From a checkpoint of a small transformer trained on Wikipedia.
Size: 24 layers, vocabulary 749.
Training: a variant of Adam for these matrices, 625M tokens, 4772 steps.
Each number is 500 + 25 x the weight over its row's rms, rounded and kept within 0 to 999. Layers, rows and columns count from 0. Numbers have three digits each. The size before them is the row's rms in percent of the matrix's.

# layer 20 attention output (transposed), 512x256, rms 0.056, rows 9-17,73-81,137-145,201-209,265-273,328-337,392-401,456-464, columns 64-95
112:542524523538512513532497506467518495471500481506456503470489488529487530536501535479566512501495
102:500445511509484515532504496492514509490487500507542476498476475502464472483482499486497488507448
116:500462474524488554509521468506479484498509516508512467493507478500531468470475470504515494501473
112:472541495477516523471520475500479510471469485523484516512519527447521523501536472524523537502464
114:422475528546470525491511484511543491465528515494536502523496488482504525462529501506516481508438
104:465538528503476541499506491500492502521487500479475536537491493498517530460469520548505482497535
092:476487488517511504515511531502499432546480496490533486433466527502528556514466445484457503480495
106:480509487456523503560478533478441533543519489495483503522520466485520517512503485491510486500511
106:501522447522511520516483465515545509494489495494492525490525489503519508537546540533531472464521
089:508505478525504474534529484462470491475472475497513458498492483487507483525547573511511480487440
090:526493517469505522497479511488489532519534523497502459487506438463500493491463495488484498484543
092:442516520546511520528498462512468483487525509480526465541474481499485495518466585508500530497511
094:486514477500536496507487485549479442517521479512494497522466526498499513471525510491513481501524
103:473474481505508498498518483530504518476488518522527507522525574478473502466478506511516506481517
104:519542501493489481508525502540473491498475517504507502519480486497487484523480537489458472491483
098:500543475471506487519497513460508486487424486509497464494513494451526515508524479489491531471504
101:539488483480508495508479522466479481500489475500472524497507480488518467505518466515513550484461
096:478504495509476485519501483558524491478521461476489518551539460501500467534512499518473512500527
109:502525493515452496505517475497508491497485516499499514513479494529514532491543599488553481494534
115:518479479498509502556446474503518499501550496503503440497451487458514460478512466563504504486470
103:481481513537509488537511479509487497466463495493518487487541455498483517506486513495516509495505
105:467505503463511527507499512462496472435513497511533550520523509482537481499506428546507544522514
103:457548476498512526504484498509530461448514518553512510545519505445477487527519493490525438484488
102:479499502541480485524496460490497498476474515513460521539542501508544505442469470478518515478504
102:490533470528487471521495522502481450490488525539491484492484524445500522499517458482487495503514
124:510508475481518498504489501480466483494480470506508486523539453499512501507507477478493525507469
119:455488522496509498534472537522527455477516491508508499547532538506543483522487499535510557508532
091:493482464466495527499464500463460504573505489491501474500464463526508495467543505485429480531523
104:486508523506509538538478463518527531509490503478490440523503469492491485526480450515578499478425
086:539483483530508515508543487516522497474513519493503513513502475496488468504553569442542504503513
108:493545499502477500515492474477510477520504497514534436540459473536515499492492470500529477476479
096:520522509522514507483488500468468498462495535508499539532536520517469489485524545546524518482488
104:481521533512505500471505472477476469453534552494507513517465509549493534490473484493465528489539
083:526509523520477510462476498499551513525499534494513470497508474506551517536473496506507540482466
096:530474500452464527550532552495482531468475487469495546445518479519518501476452491490512502492482
103:461479512483522503474508492544472491529501477529489522556483480507529487504509483501473487531519
081:545526465492513511476470491493499493478445483519496520481461523525510525489501539473527483507468
085:472464507499513532535499524508485492546519495485497464525504439480477537509451485477512498477450
106:497495461506521521519538502521450495509506482483504481502498487460501492532528523492519454514487
104:493537481495495543499502493479445495472493499518529517517484517495494509518523510529540472504525
108:464521545535455523481471516503535505487535533531508521532480493493503499482483526485513539498480
096:504502536493503512471535476506550483485496480459524514548504512558540501474487473463494466518507
096:474509524458480536508489521491530493549506480494512465468506509499496542537479417508480519492485
101:486458500478444506536532490483455509539443498491476500531542514463529533497522471493506481498476
098:473494508508468533507508457546501522503501497509433517503531475528503492526548518520526469458530
088:493511509524515474486516485498551517470496524466485534547472467490534487479453490467512521535495
089:542520448517467517499491488470492494545507465534538486516447489502521515496522537483478494525499
092:482491505533499503526474489507564490505486462484493436548503474486506517512447468479516467499461
099:519498461520513517516527517513475472486490503474515511487491498480512506504496511485499509507560
097:495565501484466518490486484466481498504491496522539502517521470514517484507495477484561491501509
094:476511521518529500490465510532534482493506494478511528526510511460463459473504500485518539457498
101:488492561498498507498504476475512446450544539500476505571511505505493510515462499489490534531505
091:469516543479492529502423462528543523523521486510499467477481479504511511547494477516538481480490
088:502499511499524482493531513470550509495496508473480502493539454502494481484465464517511536513476
096:513511491504482497485517519536460487519474484509479514545494494542530442511566462476498514480535
099:480532474495513486503481533490551499502496475486491474497465472470512491518478503485511488527477
097:496504497474512536504494477460457510554478493481491503516468445501534538493514524500464487539499
103:532528479496552520539474471535498509513487480478505458531475498463466462491475454502561507503426
090:504477476516486515509519466523532496505482540497517516478536474506481504524544537444539500491489
108:474546495512487513493470472485546482497502492506519461524503474518481494513491458486523540480468
096:493521496500494562472499472509484464452480512487492527536505538476480512506502524532559491477516
101:494526516510507486516506497460478483484511555511487523499493518546538539492468498488467519510554
083:507492533506460518485482502518542492532481507501507440505472486498533475479502473501517505504496
099:515501457446489486555495536482457536487452498472484545471516460497535486482497491482487503519477
097:454492504468488502466524481528486497536494501526491510510497491509507485510513472508488527525531
078:455505444496557477480526551452451532475536473530511502482491490504530502494517485470467531496507
107:514478491560473498509503475472529474498435499477511524525510515518475523495533517503555524495469
107:492485465521482470541487475445513507523551486488486461503512447468510482493462505508511480454549
103:519488491520543510527501503498528464452515495494510490508522496479530455484449535470502528510550
096:517523497472515528480508516473497491488544522514451530525472546458532474490527441559503474527489
103:479534472509479527456536484549512492508494526476536545527505527475466512499518512486514485491497
100:502508501498488513495502493494492494504460519471482559566505477540515505471525532460489520500453
104:507507475546477483518513547508479485466504521509484457518512493423529523502511466514518523489504
116:488463461472516489495479526506519550477544461494505466468488489508489503469492515469525486487485
# layer 20 attention value, 64x256, rms 0.056, rows 9-17, columns 64-95
103:450489531485483486519516488459546500503480537432512456536509459512522499482525498521498504471496
100:511506450515444536517464521495520480469527497494479463499514470482509489487527494527518498503463
106:474481527542548476516528485499508497489513533537497436469460472498516472499495496508478512458495
105:501479487524534503473522470478530492457517484511550516526502483521476523513511489513506493511528
102:522505455482495507501472442515510520486476487518526546508538537484512507461522511500473496455496
100:468503468509513487504486501515510494536504584524527510521493512504501524473502506515454527509478
089:527548471431497470523508483529520488501530495488470453514533459451482486499550490492511511502496
100:539504490497547535502493529515510520488515484509495450521498500444524499504489545504508517489486
093:423479486501518527498517508535519463533501446523470508478475471523500462465505474519490514495529